Weights of a small GPT-style language model, trained from scratch on English Wikipedia.
Architecture: LayerNorm before each block, no biases in attention or MLP, normalized queries and keys.
Each number is 200 + 30 x the weight over its row's rms, rounded and kept within 0 to 999. Layers, rows and columns count from 0. The size before them is the row's rms in percent of the matrix's.

# up: layer 4 MLP up, 1152x384, rms 0.0416, rows 170-187, columns 192-383
# down: layer 4 MLP down (transposed), 1152x384, rms 0.0416, rows 170-187, columns 192-383
up170,090,271,125,180,196,217,225,208,254,230,224,217,236,182,189,206,164,245,193,209,205,185,157,199,224,241,203,206,205,214,184,196,180,176,242,208,213,264,202,218,197,176,242,188,201,221,113,195,211,234,149,218,213,188,228,170,168,204,258,232,278,147,210,194,175,144,227,201,240,189,211,218,138,180,223,207,163,194,175,187,189,172,175,192,177,199,218,167,154,243,165,238,197,179,189,228,172,164,173,178,232,229,206,190,179,189,204,192,164,206,141,232,153,209,201,211,240,201,240,195,145,195,200,235,187,213,190,155,164,172,163,173,176,212,235,195,188,135,236,210,176,253,236,201,215,213,204,242,149,192,177,199,191,182,175,219,183,202,293,143,214,174,208,190,202,213,185,237,185,255,189,213,191,180,155,239,183,193,231,164,166,204,175,181,216,182,169,158,204,196,152,168,163
down170,086,164,273,200,259,176,235,202,142,186,186,203,136,222,197,199,205,174,197,192,209,218,272,195,187,177,204,206,172,214,185,189,232,197,176,176,148,156,204,147,167,207,142,215,222,153,251,203,172,208,246,217,196,210,154,206,251,212,121,137,166,205,219,237,227,226,163,217,152,211,194,184,214,220,191,189,228,210,276,194,225,242,198,210,244,179,205,214,219,158,186,157,239,238,253,194,164,236,251,215,169,140,203,185,225,239,219,210,201,181,241,172,204,217,234,219,179,229,200,179,209,186,201,165,206,203,203,254,204,169,221,194,218,173,211,178,281,303,192,186,255,178,192,193,192,183,218,191,246,201,208,178,194,233,221,180,202,229,135,263,168,205,178,142,186,181,190,171,177,185,232,188,193,203,213,178,197,167,187,238,208,184,207,214,191,239,230,242,201,209,267,194,240
up171,073,216,220,182,209,193,195,224,246,229,174,169,181,153,223,204,211,199,155,183,187,242,201,235,220,210,180,252,167,190,201,129,186,194,191,236,195,224,185,196,227,169,175,176,173,241,154,207,144,167,225,195,265,178,223,245,201,164,217,204,243,278,155,152,173,171,184,171,179,164,203,207,231,203,144,192,198,203,234,172,201,208,163,193,223,214,218,224,164,214,252,177,236,144,187,224,262,224,209,237,234,218,187,230,213,199,193,261,189,202,172,199,155,162,189,206,228,228,154,233,208,189,210,197,146,196,238,113,217,244,237,235,245,229,184,178,220,178,166,236,172,193,172,196,177,219,188,239,218,200,203,186,178,214,238,198,216,193,211,184,251,215,199,243,200,230,247,200,176,226,151,245,252,170,221,180,238,178,186,236,166,218,181,233,153,199,229,218,144,211,213,194,188
down171,071,198,148,208,202,211,232,192,127,170,225,214,226,222,198,172,202,196,244,210,219,151,200,197,157,199,229,154,198,219,210,220,205,216,199,160,221,167,183,237,169,236,226,243,206,168,219,199,277,225,191,208,102,154,167,180,200,238,191,196,185,143,240,245,208,216,190,239,216,256,196,240,187,226,228,209,185,237,202,251,221,197,243,238,203,183,195,204,241,214,184,208,161,222,234,209,141,179,143,182,182,212,195,178,187,220,225,159,205,177,190,226,285,214,227,176,161,164,227,194,210,208,181,216,251,195,175,289,172,195,169,151,133,205,240,234,145,211,235,205,229,196,208,202,195,195,220,155,216,166,195,193,197,187,167,207,181,168,201,204,179,189,213,165,201,176,167,204,215,206,244,142,136,248,159,192,180,178,194,155,211,186,195,188,221,157,139,202,226,168,210,247,219
up172,094,244,198,223,152,220,216,170,184,184,243,224,234,207,229,165,174,167,249,208,221,170,195,127,143,194,207,195,207,154,177,205,149,128,221,232,218,190,182,195,218,192,198,195,190,229,169,149,220,207,215,201,238,233,174,146,216,175,146,136,199,219,228,218,217,228,169,178,187,242,202,183,241,248,199,213,221,188,159,206,228,250,178,164,139,181,204,186,200,193,179,227,149,207,215,181,208,188,225,177,160,235,202,196,210,211,216,188,184,189,137,204,178,167,210,199,215,225,211,152,196,180,226,236,231,201,172,199,222,196,194,199,248,142,166,239,207,169,245,210,245,233,221,183,216,226,224,179,168,222,212,223,212,240,193,231,180,161,157,213,183,210,220,154,217,190,157,190,159,159,139,176,210,197,166,200,181,228,225,185,184,143,200,169,171,158,190,231,178,205,193,149,189
down172,092,178,229,172,222,187,197,256,194,229,175,204,195,183,172,193,224,200,163,159,186,186,214,223,291,226,209,192,206,227,217,217,254,253,206,202,188,213,191,203,192,224,198,157,234,152,245,234,195,166,203,199,211,160,200,206,140,169,187,247,220,246,196,167,249,197,251,201,214,132,185,177,177,208,223,224,152,197,234,201,207,166,220,263,227,183,196,224,175,207,219,138,195,142,185,209,201,209,168,185,194,166,215,202,216,194,154,188,206,203,197,212,229,210,198,221,222,190,176,229,215,194,147,205,221,200,206,192,173,201,200,192,197,261,186,154,176,222,186,211,187,196,222,225,223,185,180,204,175,192,207,199,222,175,202,150,197,218,210,164,193,196,147,248,220,211,240,251,233,219,238,247,154,217,263,172,183,200,199,211,205,217,221,177,238,217,209,164,217,215,211,230,228
up173,098,218,192,202,144,241,197,228,200,237,235,199,192,231,149,219,240,201,230,164,255,200,220,199,211,205,150,206,229,141,216,193,176,197,188,200,231,180,192,185,243,168,199,198,257,173,214,213,202,198,255,275,210,218,214,192,205,177,218,174,132,190,207,125,242,202,180,206,168,202,230,225,209,180,206,211,206,178,195,241,184,270,190,218,188,184,226,180,250,223,187,190,282,165,197,238,151,149,199,219,203,233,222,212,210,112,190,200,208,204,161,190,165,181,177,156,237,195,191,220,170,231,188,212,185,218,228,244,182,198,184,221,214,205,196,260,202,194,183,109,204,187,222,189,212,215,222,190,189,174,208,217,164,261,188,195,219,236,179,120,136,236,203,203,193,230,235,214,194,196,197,252,190,223,247,184,187,253,183,153,225,215,129,181,201,195,211,221,250,207,195,136,210
down173,093,162,233,219,259,168,203,178,190,192,164,211,216,167,259,157,177,199,174,217,166,185,194,170,159,198,250,176,169,206,196,205,232,204,190,204,168,204,200,194,187,237,241,185,142,224,187,199,222,202,168,120,198,198,200,216,191,255,191,255,285,212,189,268,200,207,248,200,205,194,217,157,178,217,188,203,197,209,220,158,203,136,222,156,199,250,171,246,151,202,195,205,136,264,212,177,272,282,197,193,213,174,167,216,180,263,225,204,197,198,223,218,203,229,189,245,153,172,177,177,202,174,201,197,226,171,166,140,197,195,225,173,136,195,205,191,231,206,256,250,208,194,186,210,189,189,178,192,210,237,181,172,236,156,178,232,168,190,217,283,235,165,196,225,211,170,149,212,215,202,190,150,222,198,175,197,232,156,209,231,179,167,264,220,206,180,244,196,165,179,224,240,214
up174,111,204,222,172,197,217,184,209,178,183,188,167,170,254,221,198,210,165,163,235,187,160,233,251,244,194,204,241,172,209,194,234,187,258,242,198,196,280,207,237,217,242,176,198,185,163,154,189,197,199,178,194,192,159,170,227,200,193,199,231,167,229,219,188,205,169,241,212,200,194,166,199,224,187,160,214,144,210,203,206,205,203,215,164,187,206,194,256,222,203,214,246,228,180,202,222,224,226,213,218,216,164,210,199,189,170,200,176,171,187,209,228,175,177,192,199,174,166,236,229,188,200,205,217,241,196,219,159,208,217,188,185,257,217,194,188,236,178,164,183,209,243,195,173,189,179,195,224,203,149,200,188,177,202,182,198,161,208,159,148,284,235,172,173,182,169,200,209,255,199,200,195,206,250,205,220,206,182,175,247,245,208,200,257,160,229,222,137,177,216,223,172,136
down174,110,188,214,218,200,191,217,173,267,266,238,192,228,142,202,244,196,233,248,191,205,230,167,141,157,165,194,175,227,235,182,181,236,203,141,177,219,136,166,185,208,159,218,201,215,187,252,211,205,204,170,249,195,214,201,194,201,196,202,169,224,187,172,212,205,245,172,211,215,216,173,203,170,220,210,188,224,199,217,180,146,206,198,271,197,179,182,181,195,179,192,135,176,218,167,163,145,178,180,201,194,210,176,175,201,228,210,211,243,220,210,167,241,262,184,199,199,220,167,179,200,181,213,165,190,211,197,204,189,149,220,218,166,162,214,265,180,237,272,178,220,111,182,227,177,205,177,135,198,220,176,202,205,243,206,219,231,202,262,226,137,180,196,235,188,207,203,155,165,205,189,218,179,174,168,154,217,197,243,174,161,201,226,151,233,220,213,235,225,185,186,203,184
up175,104,143,184,183,185,200,181,217,187,163,189,232,209,213,160,253,201,192,199,204,203,217,257,209,239,174,168,167,176,235,203,165,203,186,167,218,184,155,193,231,226,206,238,221,229,181,218,186,222,147,185,253,245,205,201,161,164,183,232,155,157,207,223,151,203,228,226,206,186,187,180,192,206,168,193,251,163,166,223,220,234,195,211,232,232,228,179,224,211,130,249,169,180,248,176,212,255,220,200,209,209,190,185,244,235,153,193,192,257,168,195,198,231,252,251,158,238,111,201,187,187,224,196,198,187,168,283,202,149,186,161,151,173,248,253,244,223,215,199,169,157,192,251,209,150,221,208,189,176,171,132,228,201,181,235,238,212,243,188,201,184,251,236,200,206,203,231,216,191,177,158,191,208,209,204,180,237,179,190,205,235,253,228,238,217,146,201,257,231,262,154,246,173
down175,104,244,226,239,235,180,190,169,230,248,211,191,174,230,201,162,179,223,217,165,176,169,145,175,153,228,215,191,201,183,217,237,212,252,206,174,210,225,185,212,163,192,164,184,198,202,234,252,209,231,231,153,196,241,238,230,232,201,229,258,227,221,180,276,206,171,216,140,230,262,215,202,225,234,216,188,251,231,176,152,188,170,210,177,195,119,204,201,202,245,195,219,175,147,177,171,177,193,212,189,165,200,215,175,142,249,205,241,163,231,201,211,190,158,148,204,182,269,189,206,233,164,212,211,260,233,169,221,207,195,237,231,242,174,130,175,175,179,211,223,204,217,178,151,197,185,225,231,255,246,213,182,189,243,171,201,189,197,168,177,221,142,148,197,201,231,180,156,230,192,211,246,176,207,233,225,187,243,210,198,205,218,184,163,186,240,222,187,171,162,251,156,220
up176,104,167,210,241,177,218,225,231,183,219,210,199,178,152,189,225,213,220,219,242,216,189,210,220,214,215,246,153,169,191,195,202,226,207,151,234,170,218,230,213,193,230,247,186,241,178,263,173,208,243,150,215,165,204,157,188,183,188,244,252,159,152,156,233,173,204,156,188,194,208,220,176,196,197,205,193,194,160,193,218,173,227,156,194,201,220,213,217,218,146,202,205,212,158,219,251,237,215,265,152,276,179,224,219,225,162,137,217,222,212,176,186,227,232,161,190,221,190,140,146,211,187,213,268,197,243,200,189,225,200,207,181,154,182,221,182,190,200,207,158,177,227,165,253,231,200,157,155,212,184,200,230,177,206,176,144,185,183,248,162,173,195,236,219,188,187,164,158,248,190,187,163,185,236,203,197,160,219,147,157,187,263,208,189,146,199,217,264,138,159,255,172,232
down176,103,241,187,158,184,221,160,175,196,163,183,204,198,227,214,167,213,192,176,157,193,189,206,174,193,216,142,241,266,237,208,171,142,185,264,199,209,219,152,219,186,160,140,205,177,186,151,210,196,156,253,196,226,215,242,237,226,198,168,166,214,253,251,172,253,206,199,217,204,193,169,208,211,228,166,185,172,240,209,172,227,214,228,210,208,189,162,225,170,233,189,205,189,214,192,172,139,189,182,273,147,224,198,207,190,234,255,169,203,214,197,232,213,149,258,209,201,207,282,214,168,208,209,129,217,154,193,205,176,186,237,208,231,217,200,241,202,253,221,235,240,210,222,142,143,178,224,239,181,211,181,159,240,210,182,221,199,235,158,239,227,185,183,195,227,162,258,202,151,221,234,255,214,182,205,222,212,171,242,238,232,138,188,193,254,207,167,127,214,258,156,249,159
up177,101,141,219,254,205,205,198,153,197,188,228,226,191,264,146,186,194,151,242,200,238,202,200,176,200,173,263,221,226,141,202,229,155,193,217,188,173,230,137,193,222,214,212,227,187,164,148,282,184,142,208,218,226,242,208,207,282,209,173,205,130,194,209,241,201,132,150,148,221,226,205,230,178,180,266,189,191,166,212,242,177,182,230,260,210,199,211,192,264,175,224,191,195,207,234,166,172,180,218,184,161,220,141,174,175,162,212,220,156,181,210,136,192,204,195,199,213,229,273,205,231,187,243,182,251,174,242,243,174,130,165,241,231,202,219,198,182,236,163,230,208,201,219,188,137,153,208,212,234,171,174,203,263,226,247,161,149,231,178,213,177,187,187,199,222,191,160,184,178,189,255,227,172,200,168,187,237,181,220,152,231,190,206,211,212,169,163,218,180,221,228,197,226
down177,095,228,182,144,188,213,182,238,204,243,153,157,203,160,265,197,195,281,151,186,173,176,202,245,206,227,162,173,190,216,207,185,236,235,197,206,218,190,257,196,164,135,173,170,213,243,245,142,199,259,187,178,191,163,209,209,107,218,235,218,265,221,204,174,204,254,224,246,177,172,189,179,225,208,173,184,200,231,181,190,242,213,186,132,180,189,215,233,150,192,195,187,216,197,131,241,230,214,163,203,246,175,259,225,216,223,195,177,252,214,174,220,199,205,166,242,211,179,151,179,190,207,160,212,148,236,176,155,199,267,220,170,174,210,191,203,209,193,222,175,171,181,186,252,256,213,206,179,183,204,262,187,114,162,177,242,242,198,224,162,233,201,224,234,187,200,220,220,204,220,155,164,236,208,218,231,193,205,177,212,167,212,193,194,192,242,241,209,224,153,176,181,168
up178,097,185,196,228,184,208,183,203,192,301,189,199,193,182,202,192,219,237,175,205,223,231,215,163,242,163,177,172,198,184,204,217,180,204,206,243,217,211,245,226,142,170,161,223,223,237,184,226,248,224,195,186,173,219,186,169,212,218,146,153,175,150,167,226,186,272,188,174,211,172,181,179,254,191,191,207,261,202,162,181,209,171,191,212,232,194,237,164,159,214,234,202,204,188,199,167,154,204,173,219,230,233,200,228,180,231,210,241,168,194,259,227,242,188,183,205,233,195,239,158,203,231,223,260,235,170,220,246,178,191,212,178,280,251,183,164,166,198,183,194,206,243,189,238,242,220,178,201,202,213,195,192,266,242,172,144,163,169,173,177,190,178,196,156,220,251,188,192,209,221,229,155,184,223,192,239,175,200,192,169,203,163,138,187,245,209,206,249,217,188,181,189,241
down178,089,271,215,149,226,177,252,193,188,179,232,183,175,206,190,203,164,209,231,162,138,151,169,219,183,228,214,200,194,213,215,160,245,211,193,185,201,203,168,166,263,231,225,177,175,138,259,178,168,158,194,200,242,182,232,197,209,184,236,230,236,226,245,188,226,161,183,231,176,206,209,251,153,170,215,154,134,188,232,221,188,211,184,195,180,199,156,219,208,155,186,204,192,222,194,240,256,155,196,217,189,173,185,149,220,177,206,203,211,258,192,178,139,194,209,203,177,205,172,289,217,168,172,154,163,259,174,184,262,186,182,216,163,178,224,200,248,235,226,202,190,141,194,167,197,217,192,176,216,212,207,204,166,150,212,212,226,239,202,217,216,244,193,213,154,146,204,226,202,201,196,230,220,167,189,155,245,223,194,222,237,240,246,243,179,149,182,167,172,164,219,195,171
up179,100,224,198,212,207,180,177,188,200,246,133,147,200,197,192,213,200,132,152,195,200,220,198,146,224,198,207,138,177,215,179,216,211,225,196,177,214,224,197,199,197,199,242,217,232,213,193,179,241,186,179,228,193,224,208,170,208,183,182,228,188,187,184,208,233,230,192,172,204,205,243,218,191,131,236,144,194,156,180,251,214,185,199,229,221,215,217,198,239,200,230,259,225,242,181,199,169,204,192,180,215,124,219,212,186,207,226,215,179,251,178,254,205,134,205,158,154,240,183,180,171,136,171,238,182,206,201,206,174,221,213,173,196,220,199,216,198,247,209,207,160,197,164,190,119,213,286,159,175,191,245,225,191,192,200,180,189,225,204,244,235,167,165,227,214,168,163,166,217,256,188,167,233,167,245,165,147,195,177,189,188,257,231,168,252,161,224,182,191,202,209,232,187
down179,094,171,184,181,201,245,248,194,228,152,235,199,181,199,214,210,199,275,257,169,206,162,216,243,194,221,226,263,227,173,217,193,191,163,218,243,219,186,245,192,164,229,173,191,167,196,230,197,200,209,178,161,225,196,192,200,165,226,186,178,176,176,175,166,179,171,227,226,184,156,159,142,232,254,186,246,193,230,205,152,200,209,229,161,179,196,184,196,174,158,147,147,158,150,171,195,207,181,202,217,192,240,208,188,235,242,153,211,232,173,229,137,182,244,200,199,244,165,219,203,210,238,204,156,217,184,187,213,206,199,186,217,176,220,218,203,218,180,205,192,210,204,216,221,288,187,141,265,242,208,141,179,202,240,203,232,184,231,199,155,146,168,234,168,187,250,207,233,173,145,218,221,169,214,167,222,238,217,213,195,225,193,172,221,160,246,207,215,215,189,188,159,201
up180,076,198,233,205,131,205,172,182,224,230,177,252,185,242,190,181,233,236,152,255,178,224,217,187,225,195,171,173,204,193,190,221,197,221,204,205,144,149,157,216,205,255,242,203,139,169,240,163,234,225,239,189,212,199,113,205,238,215,162,197,163,201,204,118,170,202,181,176,210,217,265,206,198,249,204,196,202,241,232,203,181,196,192,178,231,235,206,225,166,157,211,271,191,225,192,203,176,195,238,149,220,183,217,208,211,192,223,222,176,181,197,168,186,178,145,169,209,175,150,181,212,155,217,184,226,201,224,175,218,140,194,212,194,192,260,188,159,212,213,149,175,217,185,174,154,228,186,184,228,201,174,191,268,194,162,179,203,160,150,222,148,239,177,225,282,238,142,200,203,152,186,163,184,178,178,199,201,178,214,214,247,169,189,206,225,211,197,238,222,170,177,141,214
down180,077,184,186,202,246,179,206,211,172,187,201,150,217,211,249,247,149,175,219,143,205,173,183,157,163,233,201,192,196,214,184,155,165,193,172,194,239,244,235,169,174,156,137,179,263,220,156,259,163,166,148,210,213,213,240,173,170,135,255,180,215,192,210,247,261,178,204,215,193,182,172,217,198,152,162,229,209,172,200,196,199,201,194,207,182,213,209,171,205,235,180,117,206,153,192,188,204,203,172,228,173,194,197,232,203,218,173,177,252,223,191,225,239,215,270,220,195,211,251,215,198,207,178,195,189,196,203,183,197,248,198,197,253,158,136,229,230,157,194,246,162,167,203,241,234,185,244,237,178,200,222,194,118,197,263,229,197,220,228,183,197,169,211,194,152,166,242,195,199,226,229,213,202,212,206,210,179,232,188,185,163,230,170,206,184,216,210,180,179,206,221,234,189
up181,072,194,173,203,252,187,190,239,224,240,199,177,199,212,215,197,265,163,210,215,218,237,205,213,155,206,189,157,235,222,166,208,184,193,178,158,194,230,220,232,227,282,185,201,150,202,278,153,180,213,205,193,173,214,187,237,169,192,224,219,238,241,141,199,208,185,271,221,222,190,204,214,280,242,215,193,156,258,197,201,228,182,198,153,150,264,215,180,217,193,195,225,166,221,186,154,129,213,150,168,212,201,185,217,183,248,205,213,140,154,189,197,199,224,226,206,172,188,204,202,180,214,195,169,251,200,208,182,214,215,212,145,207,204,182,228,201,207,227,216,205,231,239,85,221,190,239,220,155,182,207,164,191,228,243,217,223,169,195,206,229,213,178,215,197,142,205,235,243,176,206,137,138,201,204,202,239,181,180,258,210,209,212,183,176,213,198,199,235,197,211,159,223
down181,070,215,214,198,139,225,213,138,140,169,209,216,221,174,200,193,120,218,213,182,129,162,253,150,264,211,203,233,201,184,226,180,218,221,194,230,200,160,211,150,167,122,183,175,240,194,160,221,202,123,196,177,185,179,197,178,275,184,155,192,162,152,287,158,221,178,157,142,168,192,188,181,147,141,144,208,271,169,178,200,166,222,206,239,225,177,195,193,196,229,170,203,220,180,254,225,231,188,209,163,190,192,190,189,187,173,189,201,243,234,177,182,220,182,157,199,176,209,217,213,175,204,218,249,149,198,210,182,171,167,205,240,201,200,226,177,227,176,166,167,169,212,222,307,177,181,172,163,235,185,207,210,176,165,156,180,198,207,209,188,178,203,212,160,210,225,163,98,155,201,179,273,223,230,171,184,157,200,246,175,191,175,158,254,240,204,192,183,168,206,203,206,176
up182,111,238,151,207,235,237,187,227,172,172,177,235,243,211,183,183,214,222,219,270,181,167,219,238,217,172,157,172,214,223,237,182,182,230,201,175,179,166,179,233,259,160,173,219,196,148,212,187,145,211,205,182,221,167,216,238,187,143,221,220,228,235,156,217,207,228,226,216,220,221,182,185,117,195,213,256,183,187,260,172,204,198,188,270,220,191,209,162,128,123,221,200,186,206,172,207,176,241,169,189,143,172,161,167,192,186,165,215,221,181,142,202,188,207,225,176,253,225,188,203,201,221,171,211,223,161,189,177,204,185,205,137,161,197,212,206,175,179,188,189,199,209,213,184,231,217,198,185,185,217,202,130,165,188,203,192,218,236,237,201,243,221,211,191,230,220,213,237,181,87,187,225,214,168,229,160,200,196,211,203,203,171,150,203,170,217,229,196,245,212,228,237,216
down182,122,185,258,145,195,190,158,230,223,163,142,198,194,200,173,135,210,169,170,196,183,217,172,207,221,150,186,161,235,142,225,226,234,196,172,239,228,231,198,203,212,171,171,224,185,204,210,261,193,148,225,148,214,179,182,167,203,202,220,229,248,188,172,195,194,209,192,134,162,184,199,179,197,200,197,210,233,208,215,186,234,166,175,285,202,225,160,158,224,249,248,154,172,162,236,179,226,220,205,206,172,222,230,237,193,201,191,215,237,247,147,266,158,216,244,239,214,215,185,232,214,198,168,231,148,151,153,196,242,187,210,208,278,201,250,208,197,174,183,241,186,195,246,211,172,240,234,221,212,247,219,225,225,183,226,137,176,233,211,158,188,188,204,211,213,175,196,202,177,192,160,174,225,208,232,235,198,225,193,205,161,194,233,220,194,255,213,190,227,220,192,253,173
up183,107,238,206,201,189,151,235,199,229,200,176,172,120,206,153,224,169,229,195,169,211,146,196,150,170,209,137,154,187,221,226,251,154,254,149,204,251,147,178,243,246,159,180,173,216,194,204,183,194,190,130,247,151,239,229,220,211,215,202,200,174,255,214,210,172,217,218,191,215,235,228,209,264,185,239,182,197,172,163,213,185,195,167,200,218,194,194,155,165,209,159,178,205,175,178,185,228,212,168,204,236,255,215,176,196,171,221,188,217,177,244,202,175,235,164,188,239,186,146,174,256,212,218,204,231,219,262,190,261,193,182,192,187,185,208,212,229,211,236,194,211,202,199,156,201,194,212,210,237,205,222,165,228,210,240,189,168,211,185,162,186,250,208,250,197,198,223,162,173,240,213,153,179,206,223,162,215,220,154,206,208,219,243,201,121,243,231,189,235,132,187,243,252
down183,108,185,191,194,216,251,140,206,228,208,172,198,224,172,259,205,198,163,206,256,203,209,226,275,250,187,225,253,206,186,171,167,206,166,270,170,166,218,222,146,164,255,200,231,172,179,154,230,232,206,281,156,228,138,175,213,171,214,188,213,224,155,206,237,220,174,185,175,224,179,189,218,159,221,167,234,186,207,248,200,211,258,217,178,204,224,193,263,250,179,244,237,177,227,238,206,167,214,213,201,196,146,189,233,186,216,204,208,224,187,183,191,216,188,247,213,151,180,242,217,138,167,195,196,144,212,208,228,150,242,236,181,207,210,200,163,188,197,199,194,179,192,214,228,194,226,190,157,164,166,203,222,212,202,145,189,203,202,213,203,213,144,189,185,178,201,181,197,194,184,177,265,216,183,191,197,205,182,229,196,195,183,138,170,249,172,185,180,175,270,211,167,136
up184,096,169,202,211,191,200,141,209,165,195,178,188,180,271,239,172,222,174,208,262,205,186,189,204,204,183,220,154,166,232,209,154,227,189,159,192,188,200,230,212,199,174,152,184,194,225,229,183,228,205,218,168,174,161,166,198,204,175,200,248,96,233,187,177,248,216,205,193,210,217,211,212,173,145,231,184,251,140,200,190,236,195,131,220,168,213,208,182,193,196,168,186,255,224,127,134,181,192,250,258,195,210,249,202,201,217,193,240,206,210,182,226,213,233,205,193,228,174,191,177,192,218,193,164,159,157,226,239,168,245,180,155,216,193,222,144,214,230,238,228,186,216,131,200,216,253,184,160,205,200,201,202,215,197,185,151,196,203,198,210,236,144,253,238,214,202,197,215,193,150,219,255,236,194,215,218,201,160,181,203,186,156,185,193,256,221,211,199,217,154,204,178,181
down184,094,215,208,198,231,247,255,187,208,180,238,215,230,141,178,234,168,254,198,128,206,199,220,190,179,184,222,258,224,153,174,217,195,238,222,210,203,198,170,191,192,234,254,201,207,172,194,239,199,214,165,233,211,232,215,196,176,256,233,204,288,154,197,221,125,174,163,186,189,179,181,175,218,230,187,226,130,241,193,180,150,167,223,198,253,204,166,231,206,200,221,200,151,152,235,240,244,224,179,150,193,175,144,169,197,214,181,170,209,216,203,171,161,170,181,215,191,216,213,219,191,188,172,218,219,226,182,190,207,164,217,233,201,195,192,270,193,153,167,181,186,188,234,215,213,143,232,189,195,171,208,171,189,248,221,241,186,188,214,200,171,256,153,190,207,211,241,168,185,268,193,176,167,209,180,202,176,196,203,192,215,257,205,208,164,196,206,156,218,234,183,237,207
up185,106,163,185,235,202,227,219,162,161,163,216,227,267,182,225,201,183,248,169,182,191,203,177,192,199,176,246,182,177,190,209,191,187,191,196,183,209,223,191,162,196,200,232,193,186,248,169,220,158,224,189,193,212,198,275,248,195,225,195,250,211,152,210,181,166,147,180,201,164,207,178,229,254,260,181,168,180,168,180,160,168,188,210,162,168,213,240,221,181,195,223,169,206,168,221,179,166,162,210,233,214,222,205,249,204,249,184,163,225,222,166,234,174,186,229,179,237,215,193,257,155,187,142,248,246,196,187,210,177,255,136,253,135,215,198,256,169,209,240,212,187,235,192,176,175,252,204,256,247,215,208,222,237,144,202,244,173,243,265,266,205,173,207,215,223,157,228,185,215,207,199,131,204,205,186,227,249,198,160,164,210,182,188,202,225,216,216,234,206,234,183,184,206
down185,106,257,212,191,192,204,165,286,189,250,208,182,206,184,213,205,231,181,213,213,186,198,191,187,175,201,209,258,194,205,196,227,208,206,180,199,261,203,219,223,228,191,181,232,170,195,212,175,190,215,194,162,141,188,112,176,215,195,216,166,171,229,209,215,233,222,185,192,199,229,230,203,173,151,219,218,183,232,207,226,232,177,177,206,217,219,162,167,246,209,154,222,212,188,173,218,256,223,229,249,185,193,235,184,184,130,216,244,199,207,197,196,183,228,136,192,125,230,211,141,210,205,244,184,145,159,238,181,198,178,204,189,214,197,167,200,206,183,172,197,230,189,195,198,222,165,190,192,210,208,186,155,194,252,194,213,226,209,154,170,133,214,198,227,140,221,182,182,189,152,215,216,213,216,229,188,154,202,242,257,184,204,209,192,205,214,194,220,225,182,228,207,223
up186,083,207,189,168,168,241,199,204,230,185,211,152,234,240,212,184,232,175,187,191,220,146,263,187,223,216,171,209,224,192,205,172,245,213,190,252,177,227,150,185,155,175,201,178,228,247,254,216,177,169,205,241,168,209,197,203,197,230,169,219,158,197,232,208,207,203,197,172,192,171,229,141,196,184,235,186,178,190,200,186,239,152,214,150,239,159,180,206,198,209,161,178,200,219,172,141,178,187,188,214,252,152,206,164,211,192,138,163,191,174,234,170,232,163,170,166,176,216,233,202,188,218,188,139,202,193,183,173,143,152,195,215,225,193,184,228,211,193,254,178,175,174,238,257,267,231,205,222,185,126,229,229,238,221,153,195,144,213,230,214,246,220,192,204,201,224,187,229,195,221,177,217,156,177,235,226,219,121,186,226,177,184,227,220,226,208,204,196,192,204,160,215,184
down186,084,205,186,255,186,166,179,216,189,212,232,240,140,168,161,212,168,217,214,193,168,248,132,242,192,142,239,169,215,223,196,215,177,175,202,165,225,182,244,212,228,224,191,230,187,168,161,194,232,201,165,155,213,173,216,196,229,153,222,220,204,220,163,178,196,166,202,215,222,208,182,225,188,189,188,217,226,236,229,198,217,273,171,229,171,220,240,179,200,197,213,211,200,177,230,272,249,218,199,233,174,238,207,222,196,196,275,220,229,224,174,250,173,253,179,229,187,212,169,200,213,154,186,239,176,176,211,257,272,217,163,175,166,180,210,184,175,194,152,224,215,248,153,133,160,186,204,208,186,261,177,181,144,154,230,177,209,207,191,204,158,185,210,219,227,160,214,187,225,159,224,198,241,218,184,189,162,269,222,158,219,183,177,200,190,174,218,203,198,183,236,210,188
up187,097,157,187,191,197,209,189,206,196,190,191,213,215,196,217,209,227,267,266,176,201,123,167,204,218,199,175,234,161,156,216,194,172,195,148,205,189,190,169,248,239,173,198,188,210,205,183,223,205,200,207,192,228,202,241,214,173,197,210,198,212,234,170,206,193,169,218,223,182,215,197,266,171,201,189,230,261,238,228,252,170,178,202,180,190,195,158,175,222,240,191,197,194,234,225,203,185,227,291,266,226,185,216,188,244,187,181,202,187,174,156,239,204,246,219,163,220,178,246,198,201,241,236,183,169,205,191,193,121,205,190,242,209,186,184,180,241,229,200,181,226,226,165,201,197,175,166,217,156,201,193,242,155,178,197,254,244,217,200,227,212,207,220,152,201,165,191,200,207,179,147,194,180,207,174,239,223,243,218,172,245,240,180,164,205,227,234,178,263,214,194,141,221
down187,089,200,230,194,190,164,234,166,200,235,205,175,200,178,201,187,153,160,126,225,187,285,207,174,204,177,211,191,274,254,185,206,223,206,271,235,170,208,229,148,174,244,211,181,192,167,204,167,210,177,203,224,165,159,173,178,229,225,175,205,198,174,217,199,175,231,185,187,204,215,209,168,261,197,214,173,137,153,172,122,261,200,218,244,225,206,247,231,189,182,185,204,225,171,166,197,203,200,120,114,178,206,199,207,180,187,216,207,191,199,217,167,181,178,161,220,194,183,144,207,192,176,135,230,228,161,226,202,280,198,195,161,192,193,228,221,198,196,206,197,183,142,234,215,194,255,212,236,240,202,228,210,202,233,182,144,184,190,189,167,178,190,189,212,194,223,224,217,176,231,226,226,211,194,219,167,163,138,152,194,152,124,176,234,192,139,186,203,158,207,189,242,184